{"n_layer": 14, "d_model": 96, "n_head": 3, "n_kv_head": 3, "head_dim": 32, "d_mlp": 384, "vocab_size": 2048, "activation": "tanh_gelu", "norm": "rmsnorm", "norm_place": "pre", "norm_eps": 1e-05, "positions": "rope", "rope_base": 8290.0, "rope_fraction": 1.0, "qk_norm": false, "attn_scale": 0.177, "bias": "all", "tie_embeddings": false, "parallel_block": false, "init": "normal", "init_std_qkv": 0.0543, "init_std_o": 0.0, "init_std_up": 0.0543, "init_std_down": 0.0, "optimizer": "cautious_adamw", "lr": 0.00188, "beta1": 0.95, "beta2": 0.99, "weight_decay": 0.059, "lr_head": 0.0246, "grad_clip": 2.0, "warmup_steps": 268, "schedule": "wsd", "decay_fraction": 0.629, "decay_shape": "linear", "final_lr_fraction": 0.02, "batch_tokens": 16384, "seq_len": 256, "doc_mask": true, "z_loss": 1e-05, "train_tokens": 132700000, "steps": 8100, "dataset": "wikipedia_en"}
Each number is 50 + 10 x the weight over its row's rms, rounded and kept within 0 to 99. Layers, rows and columns count from 0. The size before them is the row's rms in percent of the matrix's.

# up: layer 6 MLP up, 384x96, rms 0.116, rows 221-256, columns 0-95
# down: layer 6 MLP down (transposed), 384x96, rms 0.104, rows 221-256, columns 0-95
up221 090:48 25 48 51 61 26 49 57 68 70 40 57 54 52 55 36 57 31 53 43 55 56 39 51 56 47 48 58 58 65 51 52 62 46 58 35 55 51 45 74 39 58 52 41 56 57 55 47 51 43 62 40 54 44 63 48 54 54 49 67 56 63 64 55 50 63 54 49 56 40 49 47 54 55 57 67 51 50 59 49 49 54 58 35 57 27 34 67 53 47 38 49 43 30 64 64
down221 084:40 35 53 51 32 55 80 53 54 55 60 50 46 58 55 63 62 49 53 49 52 37 43 46 62 42 38 62 59 41 59 48 40 37 31 49 50 70 53 52 37 47 39 48 44 40 56 42 48 50 37 43 41 44 38 49 58 46 47 54 65 40 61 65 46 38 46 35 45 30 45 67 53 64 57 69 41 35 63 57 44 61 42 42 51 44 36 49 44 52 65 57 62 53 33 61
up222 089:57 37 60 54 59 54 59 51 37 47 43 50 36 28 36 64 44 53 52 31 50 67 60 56 50 59 54 51 47 65 47 62 54 47 35 63 61 48 42 39 55 44 52 56 73 76 58 59 47 47 61 33 38 49 57 40 63 27 37 25 45 60 45 45 48 36 49 60 59 44 34 63 40 54 53 48 49 63 56 47 51 49 39 42 48 50 57 48 59 45 49 65 41 54 51 57
down222 088:61 49 54 60 29 55 39 42 65 52 68 52 44 58 54 44 32 49 50 55 56 50 38 46 48 54 51 47 49 46 69 43 51 61 60 53 55 50 58 46 57 57 36 47 36 40 53 58 55 56 21 60 53 38 43 46 37 57 45 76 50 49 59 79 42 52 65 42 55 57 45 55 49 53 58 58 64 58 51 43 34 48 43 54 56 43 56 53 22 33 58 54 68 46 44 45
up223 101:67 49 56 58 61 59 64 55 65 59 56 36 50 43 80 57 51 38 56 53 59 50 57 58 43 48 53 45 63 49 59 53 41 57 58 52 62 54 47 56 48 39 61 64 28 49 53 53 56 40 59 52 51 56 37 42 73 61 54 51 39 48 48 58 55 61 43 36 33 66 55 43 24 34 41 57 56 54 56 46 32 56 60 56 49 44 34 59 44 57 51 50 56 59 33 66
down223 093:44 37 48 38 53 40 41 37 45 42 53 45 44 61 48 58 53 54 51 44 45 61 39 39 58 56 36 66 64 55 49 56 28 40 47 65 57 52 52 56 52 55 42 46 67 53 49 56 65 54 32 40 46 61 69 45 52 53 40 49 23 52 52 38 58 47 53 62 71 46 43 50 37 57 49 41 36 48 42 39 56 64 45 53 51 60 44 18 48 40 68 55 41 35 46 63
up224 092:62 43 56 46 44 61 57 54 53 32 51 57 60 53 35 58 51 60 49 65 49 53 58 61 69 57 47 62 26 31 40 54 50 57 51 53 48 51 55 58 44 43 48 45 37 54 40 50 31 54 67 35 70 52 51 61 65 47 57 53 63 68 46 30 44 33 61 51 47 70 45 43 62 46 42 44 58 46 36 59 49 68 68 50 36 65 48 49 50 49 52 50 61 42 64 44
down224 087:51 58 52 53 67 36 48 48 42 43 45 58 50 63 46 43 51 46 37 51 52 50 46 57 49 28 71 50 41 71 51 54 68 54 39 36 27 49 59 62 50 46 35 47 63 55 51 35 72 43 42 48 44 41 62 39 55 46 34 44 34 44 29 51 49 49 44 58 51 45 51 35 68 48 32 56 47 64 54 36 59 42 52 54 50 37 51 48 48 70 46 65 49 62 47 64
up225 096:46 53 49 44 60 47 52 39 37 48 45 54 49 47 41 60 49 42 48 64 55 33 45 59 58 37 46 62 68 57 54 62 46 27 49 48 45 61 64 52 47 43 51 53 41 53 46 24 37 39 45 54 61 61 41 76 53 37 56 58 50 34 35 48 43 61 56 40 47 70 29 46 63 32 51 52 54 44 56 56 43 59 43 48 49 43 43 44 36 60 57 77 46 56 44 64
down225 090:44 56 37 47 61 35 63 37 48 57 36 50 60 42 52 55 39 54 48 50 45 53 64 47 72 49 56 41 48 51 57 43 44 27 48 50 70 41 50 43 56 55 53 62 51 46 62 50 47 51 55 41 61 61 47 66 32 59 40 64 52 41 57 39 49 38 27 53 58 58 36 34 37 48 49 48 43 31 63 51 40 51 48 50 49 41 38 47 15 35 42 53 51 49 59 41
up226 093:52 54 65 53 62 31 58 54 32 42 46 41 50 39 52 38 49 31 44 47 57 35 39 60 53 40 46 56 67 40 58 59 48 53 56 28 63 50 61 66 62 62 48 50 38 49 63 48 49 65 56 53 49 41 67 48 37 52 64 48 43 70 48 56 52 46 41 72 41 62 47 44 49 34 58 38 40 65 58 50 60 63 52 52 56 59 52 59 60 51 53 46 47 75 43 60
down226 091:46 50 69 41 54 58 62 48 63 53 63 39 44 47 38 63 60 58 29 48 47 43 49 41 74 52 44 61 51 53 56 54 46 70 54 47 53 46 40 43 59 55 54 26 46 68 40 50 43 41 52 39 44 53 55 41 65 44 64 37 61 46 36 36 55 40 48 56 48 52 61 39 44 66 65 51 51 77 43 44 55 51 48 48 66 41 44 32 43 37 46 69 57 47 54 55
up227 105:43 44 52 56 63 56 45 39 44 47 41 53 60 52 53 68 43 36 53 52 57 34 61 51 63 44 66 51 64 70 51 48 46 46 29 60 56 41 56 59 48 50 55 54 40 45 44 32 38 57 59 55 64 49 47 48 42 82 66 68 66 56 37 56 64 63 51 55 57 33 50 46 45 60 59 64 53 64 58 46 53 57 68 50 49 34 58 40 56 51 37 58 48 55 65 46
down227 099:41 51 63 58 36 46 37 40 46 45 54 47 42 49 50 60 50 62 52 58 61 46 65 43 48 48 37 57 56 44 36 64 56 58 62 39 30 53 45 55 33 49 48 49 31 54 60 52 39 42 49 61 51 63 53 44 61 41 55 55 73 56 38 52 58 30 56 43 35 41 28 41 58 48 41 37 38 32 44 46 47 56 60 54 52 60 60 45 39 49 66 67 73 67 39 51
up228 102:48 52 58 57 47 28 60 65 36 36 31 46 63 56 66 55 35 55 43 54 58 52 59 50 69 34 51 63 46 34 47 50 59 41 64 32 54 43 52 63 38 50 55 56 47 61 49 56 36 51 73 40 62 59 55 41 56 45 56 45 43 63 44 50 42 57 51 60 58 44 47 38 49 55 62 52 52 50 29 43 50 49 55 48 47 42 51 47 65 36 63 49 26 69 63 51
down228 104:62 55 61 48 50 45 55 50 52 56 46 63 24 50 59 46 54 50 52 59 49 64 64 51 47 39 63 61 64 45 49 55 45 34 47 35 52 58 59 46 33 53 33 45 37 51 56 41 56 48 43 48 38 35 69 62 51 64 42 65 50 55 68 42 52 38 38 63 31 58 34 41 55 38 62 46 60 58 58 61 28 32 67 57 56 41 50 64 56 43 52 53 51 47 41 42
up229 098:40 34 53 52 51 40 46 57 70 32 37 51 63 29 35 53 35 34 64 71 41 51 60 65 49 39 55 56 39 55 64 53 55 52 50 58 58 43 47 58 58 56 57 37 45 44 53 57 51 51 59 55 54 54 63 81 51 53 62 55 47 42 56 56 57 72 53 35 46 53 63 57 73 39 51 61 54 45 56 37 42 48 61 53 52 42 51 58 45 55 38 64 57 54 65 49
down229 092:54 54 55 48 49 72 46 44 54 65 35 48 52 43 67 60 43 59 55 44 42 69 46 59 51 61 41 59 52 48 33 31 50 47 43 50 44 61 64 57 44 58 51 47 43 52 62 45 47 52 57 43 46 46 64 57 51 52 24 48 34 40 30 61 50 48 49 62 45 44 55 63 50 36 63 67 45 59 35 53 45 26 69 49 55 58 57 31 33 42 38 47 54 47 41 64
up230 096:19 58 60 61 60 50 32 60 43 49 55 48 59 35 34 58 40 54 57 52 46 48 42 41 47 42 47 43 54 40 41 48 45 56 48 44 63 38 59 47 64 26 65 48 56 46 40 13 39 46 46 57 63 48 62 62 50 61 54 43 56 42 39 36 45 49 48 41 52 64 61 46 49 37 30 48 49 52 58 39 69 52 40 48 53 46 47 60 49 53 60 55 43 50 61 54
down230 094:79 56 36 55 57 41 53 45 55 50 41 42 35 58 56 42 55 63 62 46 60 49 60 49 64 54 53 47 52 45 41 40 51 48 45 61 41 54 51 42 45 55 39 61 65 56 52 64 38 43 34 57 31 60 46 32 43 16 39 45 54 35 41 59 49 41 70 51 53 55 42 43 62 55 52 57 37 61 33 36 49 36 38 45 46 54 51 60 42 56 41 59 55 41 62 40
up231 105:59 67 57 65 50 51 44 43 60 69 54 37 53 57 42 57 45 37 54 54 44 55 74 69 56 33 56 62 65 33 32 60 39 50 57 62 42 44 75 56 59 32 68 38 43 67 40 47 54 55 50 60 52 43 42 58 39 40 52 46 58 40 50 42 56 56 50 52 54 45 53 55 54 57 51 52 48 41 55 27 51 45 55 36 57 57 39 62 38 34 62 49 47 53 53 58
down231 104:64 59 56 45 34 49 54 43 54 45 45 52 62 72 37 54 66 55 41 67 45 66 61 50 55 45 45 48 56 54 65 44 40 57 62 35 50 39 57 68 60 64 28 34 52 32 50 53 42 66 53 53 60 47 66 48 35 58 55 46 45 51 37 66 51 55 59 45 41 41 52 57 41 59 50 68 55 50 41 60 43 57 53 57 61 56 65 43 38 58 49 67 57 71 59 57
up232 096:66 44 54 39 57 48 55 67 66 59 50 72 68 60 60 55 44 45 40 52 43 47 45 48 45 47 56 55 48 72 46 53 56 48 44 46 52 55 44 65 40 35 39 46 60 42 50 42 44 47 64 48 78 61 58 54 60 37 47 53 40 65 55 63 69 43 57 60 42 51 46 55 53 56 65 86 51 56 63 54 63 55 51 56 52 58 51 44 61 54 45 59 39 46 69 45
down232 090:66 61 73 59 46 59 58 43 59 30 52 46 55 44 55 54 60 47 59 51 39 61 50 59 50 47 69 52 56 39 60 44 57 56 49 65 64 51 45 49 49 42 47 34 48 57 57 39 43 37 58 48 49 45 42 65 52 43 52 53 56 49 55 66 54 40 51 52 44 42 62 50 58 35 53 55 43 45 67 29 38 28 39 39 66 46 59 45 48 11 52 38 49 43 39 47
up233 103:46 50 70 36 55 55 40 53 57 46 54 39 40 36 41 65 62 60 52 64 44 39 75 49 61 63 50 43 44 45 36 52 52 41 33 49 54 66 52 41 57 48 52 64 43 51 56 41 47 53 51 49 60 37 65 61 34 39 50 49 48 52 49 38 44 43 43 48 41 68 56 70 61 56 45 45 62 62 46 43 36 53 44 39 22 74 51 50 55 66 45 56 36 44 51 41
down233 093:50 40 52 35 58 42 69 56 39 47 38 40 51 56 47 64 52 48 60 48 48 72 30 52 52 40 42 53 38 56 53 32 56 66 45 61 61 49 32 47 77 42 66 38 43 42 68 51 51 39 49 44 52 53 38 49 51 61 45 59 59 50 45 46 42 51 66 52 51 31 43 49 29 39 38 36 47 57 53 39 53 37 45 54 58 55 60 51 48 36 40 58 73 53 57 55
up234 096:44 40 54 44 46 42 59 50 52 49 47 47 57 40 52 40 42 61 59 44 62 47 47 52 36 52 47 55 66 29 54 48 79 42 58 52 51 37 46 48 49 54 57 49 42 56 47 53 35 65 73 51 75 28 42 50 49 44 53 46 49 64 36 51 40 50 59 57 30 55 49 48 75 53 40 62 49 48 38 56 50 69 55 28 53 38 51 54 56 64 68 59 57 43 42 44
down234 101:57 56 44 62 81 63 52 60 37 48 59 70 48 54 52 54 38 51 48 62 37 51 63 47 49 45 46 50 64 44 50 52 37 50 70 44 57 45 45 58 50 47 50 39 69 46 46 54 63 42 30 52 61 63 56 33 56 55 51 42 46 63 60 53 62 39 61 54 60 30 39 54 52 50 51 27 36 53 45 60 35 51 47 66 47 50 60 58 57 53 59 61 66 52 62 68
up235 095:64 55 57 52 59 55 51 50 33 72 51 52 53 31 27 55 60 41 49 54 43 42 47 62 66 55 62 55 40 67 54 41 62 52 45 60 58 50 44 53 32 53 64 47 41 52 45 62 49 53 57 70 42 39 46 48 38 66 38 46 43 44 40 62 44 57 52 65 76 59 47 51 62 34 42 56 51 53 52 51 39 57 68 24 46 52 51 69 43 55 37 53 50 46 53 57
down235 097:32 33 56 51 47 51 26 46 54 51 46 50 52 34 62 57 35 58 46 64 60 68 45 46 43 40 46 47 49 46 81 65 55 42 52 50 50 49 48 54 37 65 39 50 62 57 32 48 44 50 39 60 44 61 38 73 50 66 26 34 41 54 50 41 62 48 45 58 62 53 53 51 48 46 53 60 47 58 63 45 42 60 57 40 66 49 56 40 54 51 51 45 64 61 41 60
up236 093:44 55 54 61 36 55 60 58 42 55 51 47 50 53 57 51 39 58 71 61 56 51 36 63 48 69 52 47 32 60 43 41 57 54 52 39 57 42 32 51 44 41 57 51 42 66 38 44 55 32 58 44 55 54 36 70 49 43 69 47 50 55 45 52 49 58 51 39 70 48 58 53 38 50 38 48 43 49 46 46 41 56 47 44 37 50 54 56 38 58 18 42 63 79 62 59
down236 087:46 41 28 54 60 52 39 56 67 46 33 56 60 49 50 48 44 35 49 46 59 48 53 31 58 46 51 20 29 56 44 51 54 47 38 48 54 43 70 45 40 64 29 69 43 55 60 56 59 42 42 45 44 32 58 53 69 48 47 60 46 61 42 45 55 43 53 48 39 67 52 33 53 42 53 54 46 60 37 44 55 59 44 66 60 59 45 66 52 54 59 61 44 42 45 53
up237 101:60 49 46 47 59 60 55 47 52 66 47 47 76 46 58 43 47 49 53 61 50 41 41 71 56 48 48 48 39 78 45 71 55 37 35 58 62 42 46 42 61 48 57 56 54 58 53 46 36 55 50 51 42 46 50 44 29 47 44 76 39 43 41 38 60 61 61 36 27 41 48 47 42 46 41 49 69 56 66 49 50 46 71 40 42 59 53 55 44 39 44 46 45 59 42 44
down237 098:75 54 44 55 27 56 48 53 41 25 47 37 55 46 55 43 49 49 51 61 42 38 56 44 60 34 49 54 44 33 47 25 40 51 46 52 54 54 49 54 47 53 53 27 58 47 51 56 47 49 41 56 46 40 36 66 64 59 44 59 56 63 51 57 53 34 37 70 47 57 46 35 46 59 58 51 51 66 31 50 46 59 48 55 59 50 48 50 53 41 62 57 30 42 60 32
up238 095:52 64 48 44 49 54 45 34 50 53 48 49 39 17 39 52 55 41 51 62 44 61 67 73 45 38 65 58 43 60 44 55 64 58 48 50 58 59 52 45 56 44 46 67 48 56 34 38 35 44 50 45 57 36 55 58 38 70 46 34 51 48 36 36 50 43 54 55 58 62 57 58 39 43 35 44 60 31 41 55 43 51 47 32 43 40 50 49 71 49 40 45 39 43 44 57
down238 091:71 58 47 46 45 63 56 41 57 71 47 59 62 57 52 61 57 52 49 50 59 53 37 46 45 38 46 58 69 49 40 35 47 48 46 50 65 65 26 38 30 63 64 40 41 53 27 64 48 51 43 61 49 45 25 49 36 31 54 44 44 59 56 40 53 50 54 47 55 36 38 56 48 48 52 57 39 36 44 50 36 38 50 51 57 54 60 43 40 34 50 50 39 52 62 52
up239 103:52 56 62 48 53 51 42 45 46 57 53 23 75 53 64 53 48 60 40 49 40 35 47 51 50 53 70 61 52 47 58 43 64 38 46 54 56 46 40 57 68 15 55 55 70 50 42 50 58 40 72 46 52 55 44 50 49 44 52 49 50 54 57 40 66 57 41 59 64 53 59 51 51 44 52 47 35 30 65 40 39 55 47 44 60 59 43 53 64 52 63 54 43 44 57 65
down239 111:62 46 45 36 52 43 73 52 46 35 46 47 35 64 51 62 67 46 45 66 44 47 61 50 49 48 56 55 50 26 57 47 49 50 54 45 45 64 74 47 69 57 60 57 52 67 45 61 44 58 56 48 47 40 57 65 33 44 41 59 60 51 57 38 47 69 40 31 53 48 49 50 62 60 55 60 70 57 40 52 36 46 58 56 55 73 44 45 45 43 63 53 37 50 59 58
up240 103:60 58 56 28 38 47 44 35 63 58 39 60 72 51 47 48 47 54 42 57 45 35 49 44 53 52 50 52 57 49 47 53 55 69 39 40 52 52 37 37 41 34 47 56 44 69 55 48 68 52 68 61 53 45 40 32 40 32 39 45 49 64 39 45 41 60 50 64 42 62 39 28 57 66 51 61 39 35 48 57 33 57 56 54 43 46 29 60 58 51 51 61 52 49 51 52
down240 102:50 29 46 71 58 46 64 52 46 52 70 60 42 49 33 55 57 55 44 39 60 40 54 42 62 47 61 60 51 74 51 38 40 54 50 60 50 52 25 67 42 44 56 59 61 45 35 60 58 44 55 54 40 56 43 36 61 62 57 48 46 58 48 52 47 19 50 42 36 49 48 53 44 54 53 52 47 52 53 32 47 34 40 62 63 32 59 54 48 40 48 53 63 45 51 48
up241 099:44 61 59 55 60 37 43 43 60 38 42 53 38 47 43 47 46 24 42 45 25 63 48 75 48 62 54 49 56 58 45 66 50 56 40 47 49 40 53 49 57 50 58 52 56 67 45 43 54 34 50 69 35 37 78 54 45 53 56 51 43 68 55 43 49 47 45 49 40 63 33 63 38 53 61 52 40 62 49 35 58 49 45 53 43 60 44 46 44 49 60 61 55 68 60 58
down241 093:56 66 41 66 46 46 62 28 44 37 61 65 41 34 50 56 52 41 49 60 44 53 43 56 37 52 48 51 45 48 53 49 43 55 53 48 46 28 70 49 54 54 59 46 25 57 36 48 55 46 47 50 56 39 87 42 57 56 56 49 47 53 58 44 52 51 44 38 46 54 46 61 50 64 64 40 50 79 62 43 64 44 53 66 61 62 44 50 50 49 48 48 52 68 51 49
up242 103:41 42 46 56 57 43 42 29 56 47 50 50 40 52 55 57 50 60 57 56 52 48 41 44 55 35 53 57 59 53 37 55 48 47 54 64 62 42 73 55 37 50 62 65 52 45 57 47 52 42 59 51 53 33 56 53 50 63 31 38 63 31 26 52 64 43 50 64 48 59 43 47 41 30 38 61 48 47 70 53 48 74 58 49 31 52 47 59 69 54 59 52 46 38 63 58
down242 109:35 50 62 37 57 48 46 29 56 44 45 74 46 58 43 47 41 47 65 46 57 44 60 37 58 42 31 46 28 51 57 46 48 57 49 55 43 54 55 57 53 67 54 56 31 50 45 51 57 63 37 53 45 45 54 48 57 24 60 47 19 36 36 52 36 54 52 57 66 43 27 56 52 59 54 37 57 47 57 37 49 63 44 62 56 51 48 56 41 49 42 49 54 54 58 53
up243 085:38 66 57 60 40 50 40 53 65 55 47 49 52 25 65 58 62 62 43 55 50 45 42 75 38 36 47 50 56 44 44 60 36 68 54 39 67 45 52 50 62 50 51 53 53 55 35 40 22 50 39 46 78 47 48 61 46 46 57 36 40 46 63 35 73 52 38 46 52 58 58 44 44 45 48 52 57 49 60 44 54 61 48 35 40 44 45 46 57 56 47 57 52 48 63 51
down243 081:62 52 46 58 49 48 46 70 49 53 52 48 40 46 62 61 40 46 24 50 25 53 39 56 56 57 49 59 51 38 52 53 43 37 48 72 40 55 60 35 54 62 50 60 49 59 60 30 47 45 56 63 36 54 19 47 59 23 58 40 60 46 60 50 41 52 56 49 60 46 43 42 47 50 60 53 43 48 43 40 51 53 59 43 39 58 53 54 45 45 58 47 55 31 54 73
up244 108:60 38 51 44 55 31 50 63 64 36 54 62 48 60 48 63 38 44 53 58 56 49 67 52 33 35 53 28 66 61 53 43 44 64 48 24 47 43 59 48 46 46 53 58 48 55 45 39 60 51 50 59 47 63 45 47 46 39 47 44 45 65 46 50 66 36 46 55 54 65 43 52 30 57 50 56 59 45 45 44 58 58 36 34 27 55 45 55 50 58 73 58 35 54 62 58
down244 089:31 48 46 47 47 46 60 54 56 45 54 59 50 53 45 47 58 37 58 46 55 41 42 51 65 50 48 41 54 52 57 50 42 37 29 43 40 60 39 46 48 53 53 65 33 33 29 71 45 71 72 70 43 67 49 41 52 47 56 50 67 59 65 42 36 52 60 56 57 42 46 41 35 46 49 51 53 63 54 31 62 48 56 47 49 48 56 24 56 37 37 54 55 55 52 48
up245 099:51 44 71 58 48 35 60 51 48 43 57 51 79 44 62 47 40 62 59 52 41 62 41 53 44 40 49 57 34 48 49 58 62 42 56 49 54 47 58 55 48 37 48 75 38 55 63 65 66 62 54 38 73 64 40 60 62 46 59 38 48 61 49 49 53 69 55 65 55 35 34 54 41 62 44 59 44 48 52 45 42 53 59 55 57 47 48 65 52 38 42 55 67 40 54 61
down245 098:36 46 67 55 59 59 50 60 37 67 72 48 38 38 56 38 61 47 47 60 61 58 59 38 55 51 33 43 38 52 36 55 46 53 55 46 51 57 39 43 37 60 50 56 47 52 40 58 40 49 62 56 39 44 52 34 54 53 38 44 54 57 62 44 54 40 58 71 51 48 56 31 32 47 35 56 54 64 56 41 47 55 61 35 56 58 33 26 32 38 45 53 51 51 38 63
up246 098:44 51 54 51 43 34 48 65 66 48 51 56 34 51 57 63 38 53 54 67 52 46 40 46 61 38 41 49 46 66 41 45 53 45 35 35 53 48 70 50 46 37 75 62 56 54 56 37 51 47 67 54 64 55 58 47 55 55 52 60 52 54 39 28 59 44 46 34 52 51 51 33 35 56 43 37 48 50 41 45 33 51 46 66 43 31 58 53 37 49 31 38 51 57 62 65
down246 095:44 43 55 54 62 46 35 47 27 56 45 45 58 58 43 52 62 48 41 61 51 50 56 50 39 44 42 52 72 35 62 51 40 62 64 54 26 55 34 44 55 67 26 47 56 38 43 71 45 52 42 47 42 52 54 40 61 59 49 48 38 41 24 50 55 37 43 42 45 45 64 38 62 40 61 59 40 62 46 56 64 68 59 43 62 48 52 54 55 45 43 50 42 47 44 61
up247 096:53 70 61 35 64 61 54 49 56 63 45 51 52 44 54 50 64 59 53 52 41 32 33 45 54 54 46 73 45 62 45 56 64 37 51 45 51 46 57 47 60 36 43 58 50 41 26 53 39 38 57 41 51 43 66 43 57 59 57 57 47 63 54 38 58 44 63 48 42 67 61 58 35 48 41 60 77 44 52 52 59 55 49 48 41 66 53 70 60 57 34 54 65 53 43 49
down247 087:49 39 51 55 51 62 58 47 56 50 41 52 45 39 52 49 56 38 48 60 55 43 48 49 71 42 62 58 52 36 51 55 40 51 46 35 79 58 64 61 41 64 56 39 65 43 61 40 31 48 36 68 60 41 64 49 52 59 67 53 41 60 55 55 46 59 48 56 46 33 51 51 45 52 44 55 38 36 56 50 28 63 45 46 58 31 50 38 49 66 55 43 59 41 65 33
up248 111:59 30 43 59 56 51 60 50 37 58 47 60 61 48 61 44 48 52 69 60 36 69 50 45 45 59 63 52 48 53 41 59 43 47 58 41 52 68 44 54 68 33 64 46 54 58 60 42 59 37 53 47 49 61 59 46 43 36 69 43 40 65 39 41 51 46 30 55 41 70 58 63 45 36 40 45 44 48 55 42 53 68 69 46 41 43 61 58 64 51 54 56 31 58 52 61
down248 109:32 49 41 36 43 56 37 47 45 24 63 69 48 63 63 42 59 57 37 46 42 64 45 35 40 53 62 51 57 55 41 55 52 40 38 44 13 52 40 68 44 52 57 49 52 61 42 46 58 56 39 48 54 43 53 58 51 68 64 50 66 45 54 54 53 44 35 56 39 54 53 57 36 44 46 50 43 44 58 57 63 52 52 38 33 53 42 45 33 50 65 48 51 44 56 55
up249 100:45 66 60 49 62 36 58 45 64 54 45 48 58 70 63 56 61 46 51 40 54 58 44 53 38 49 54 57 68 55 39 71 54 56 45 43 53 51 48 48 55 49 75 53 54 63 50 47 35 61 60 46 50 63 45 45 48 48 41 39 38 40 45 36 54 72 49 70 45 48 36 76 51 54 52 36 49 63 45 50 54 48 41 45 62 33 41 63 48 49 38 31 51 39 67 50
down249 103:41 56 57 50 54 53 55 39 55 25 46 39 53 54 33 25 55 46 55 52 43 32 40 54 33 56 54 56 49 32 53 47 48 47 35 57 54 52 52 57 51 47 45 29 63 40 58 53 53 46 55 61 46 43 44 50 51 51 43 61 32 51 55 47 57 45 60 36 57 37 37 65 42 65 50 54 37 56 60 55 74 45 77 31 58 56 40 69 59 45 51 47 51 56 52 34
up250 106:52 67 55 51 53 58 59 39 53 71 32 46 54 53 59 53 35 40 59 58 39 37 67 61 43 43 68 63 59 28 61 49 57 66 49 49 59 56 52 35 55 45 59 40 74 47 51 52 61 38 57 43 62 35 57 64 40 36 43 53 48 47 36 47 44 59 44 49 41 42 44 57 27 43 43 53 45 34 39 50 58 58 49 43 54 53 53 58 42 68 51 64 45 56 62 63
down250 117:46 52 55 50 48 50 66 28 42 48 48 57 63 45 38 53 44 71 49 45 65 59 55 53 53 45 52 73 43 34 48 52 58 42 59 61 68 72 65 71 40 59 48 45 46 48 69 50 55 33 42 52 47 31 46 47 45 51 58 47 47 53 55 34 49 50 38 67 59 48 68 37 55 47 77 48 57 50 56 41 56 42 39 38 60 50 44 61 62 65 45 54 51 49 47 49
up251 107:50 28 61 57 61 41 30 49 39 34 35 47 63 49 56 55 48 37 62 43 53 63 48 48 39 47 57 37 58 63 51 46 33 63 57 26 61 40 37 52 59 42 52 56 61 47 54 34 34 52 53 50 59 52 61 53 67 64 49 54 48 54 42 51 68 52 34 65 46 53 62 58 56 42 64 56 38 65 73 36 50 60 45 55 57 43 48 44 61 59 45 47 50 67 58 50
down251 111:51 54 55 43 54 34 35 40 45 50 68 52 40 55 40 61 51 64 39 61 49 49 31 53 74 60 45 56 46 27 69 40 30 60 50 59 53 41 64 34 44 39 58 43 56 51 53 55 43 55 38 42 43 39 45 62 61 44 38 53 49 50 53 44 47 42 46 80 45 57 66 52 45 37 59 53 60 47 54 53 37 57 70 37 44 44 60 58 52 66 49 39 41 50 50 49
up252 097:41 42 52 39 63 34 54 35 75 50 48 38 45 56 57 45 61 57 63 67 68 50 49 55 48 57 53 54 45 47 53 52 53 55 48 55 50 50 50 53 26 51 44 37 68 41 51 40 40 65 55 47 59 64 68 53 51 39 35 43 51 55 44 36 41 53 45 55 52 48 48 48 35 52 49 40 50 30 23 48 54 49 45 35 43 73 40 54 55 46 59 39 67 70 41 53
down252 085:59 63 46 41 52 55 59 52 41 63 53 57 62 48 54 44 40 48 33 48 53 59 67 63 58 38 32 40 55 52 36 56 41 54 71 56 42 51 61 57 62 40 55 55 35 53 46 56 35 41 41 58 42 67 58 43 48 53 66 47 55 35 64 55 38 56 57 40 54 58 55 38 54 32 63 45 57 61 68 59 66 65 63 52 63 33 56 40 34 48 32 53 45 43 62 40
up253 103:44 31 57 34 61 57 57 26 58 62 55 48 50 52 48 37 30 46 57 54 41 49 57 50 58 51 51 45 70 43 44 48 59 30 20 59 53 72 44 59 57 50 73 56 58 49 38 53 41 61 56 54 54 65 42 52 70 52 66 54 58 37 55 52 61 49 58 46 59 56 44 55 56 37 64 48 50 43 56 36 51 65 48 39 44 57 44 57 55 62 52 67 54 47 55 54
down253 101:34 61 41 30 49 59 51 67 45 42 75 38 66 63 57 50 31 44 41 61 44 44 58 42 46 51 44 38 35 41 60 49 36 42 56 57 41 59 35 55 37 48 50 40 47 49 44 59 57 50 44 24 59 50 49 27 33 42 52 49 65 45 56 39 54 53 55 39 46 53 54 60 51 38 45 40 51 41 40 55 65 70 50 47 62 43 47 60 43 37 35 41 57 41 47 50
up254 102:54 57 61 71 68 45 52 60 47 46 66 42 51 62 48 58 56 61 48 64 44 38 57 55 41 40 42 72 45 60 45 47 54 60 46 28 47 70 57 62 54 43 59 65 55 47 36 43 45 24 50 33 59 45 48 56 52 61 48 29 45 53 41 45 47 59 41 41 60 51 48 58 44 30 48 49 44 32 39 62 63 47 47 43 48 47 30 64 52 48 52 54 41 61 61 49
down254 094:62 63 36 49 44 54 36 36 53 43 49 53 41 54 49 41 60 45 48 46 52 34 57 39 48 46 45 54 64 32 44 63 54 56 40 53 61 44 47 29 47 34 48 59 51 56 63 47 78 53 61 59 37 51 58 38 54 60 43 33 45 78 54 56 51 59 56 38 30 72 46 30 43 42 50 69 45 51 52 49 54 42 39 39 37 41 57 55 42 45 43 52 49 42 41 55
up255 096:55 59 50 54 54 64 45 54 51 52 46 39 68 33 34 66 40 26 48 61 64 65 61 51 38 60 55 46 46 73 47 64 35 47 43 52 59 56 48 46 37 50 56 55 38 62 63 61 48 41 55 64 56 61 44 66 48 54 53 41 35 53 48 51 56 59 40 50 49 55 50 65 32 45 53 45 50 60 35 62 40 47 50 58 58 54 53 61 61 45 43 50 18 54 33 55
down255 091:36 36 41 44 45 58 53 36 37 46 52 63 43 44 47 43 55 54 54 46 59 59 51 54 46 52 48 24 49 60 46 47 37 47 60 45 31 60 48 64 56 39 47 57 56 41 54 63 48 42 42 42 57 52 45 45 40 61 48 33 48 47 57 55 58 55 38 28 31 44 47 57 31 48 61 46 28 59 69 62 43 56 17 50 38 55 60 39 60 49 57 59 40 65 58 45
up256 107:43 45 48 55 64 40 33 48 39 47 43 66 40 43 39 68 40 50 49 47 62 60 47 53 51 50 61 59 63 47 37 65 36 39 31 40 57 65 54 53 35 48 51 47 58 56 46 35 46 61 58 32 40 33 57 66 50 54 31 48 60 51 42 28 35 56 52 56 67 61 43 60 55 52 50 56 47 65 56 42 43 43 66 46 42 51 53 64 42 29 40 51 50 44 52 67
down256 113:52 59 60 41 70 50 55 58 60 41 62 65 38 54 43 31 42 74 48 54 58 58 52 57 47 55 41 50 72 63 54 43 59 59 66 61 53 47 66 52 62 46 48 56 34 58 63 75 47 43 61 39 44 59 42 36 53 47 47 62 56 47 56 75 53 49 52 54 62 48 47 35 56 32 63 39 51 45 56 33 60 45 61 43 48 51 55 43 55 51 52 44 37 61 44 39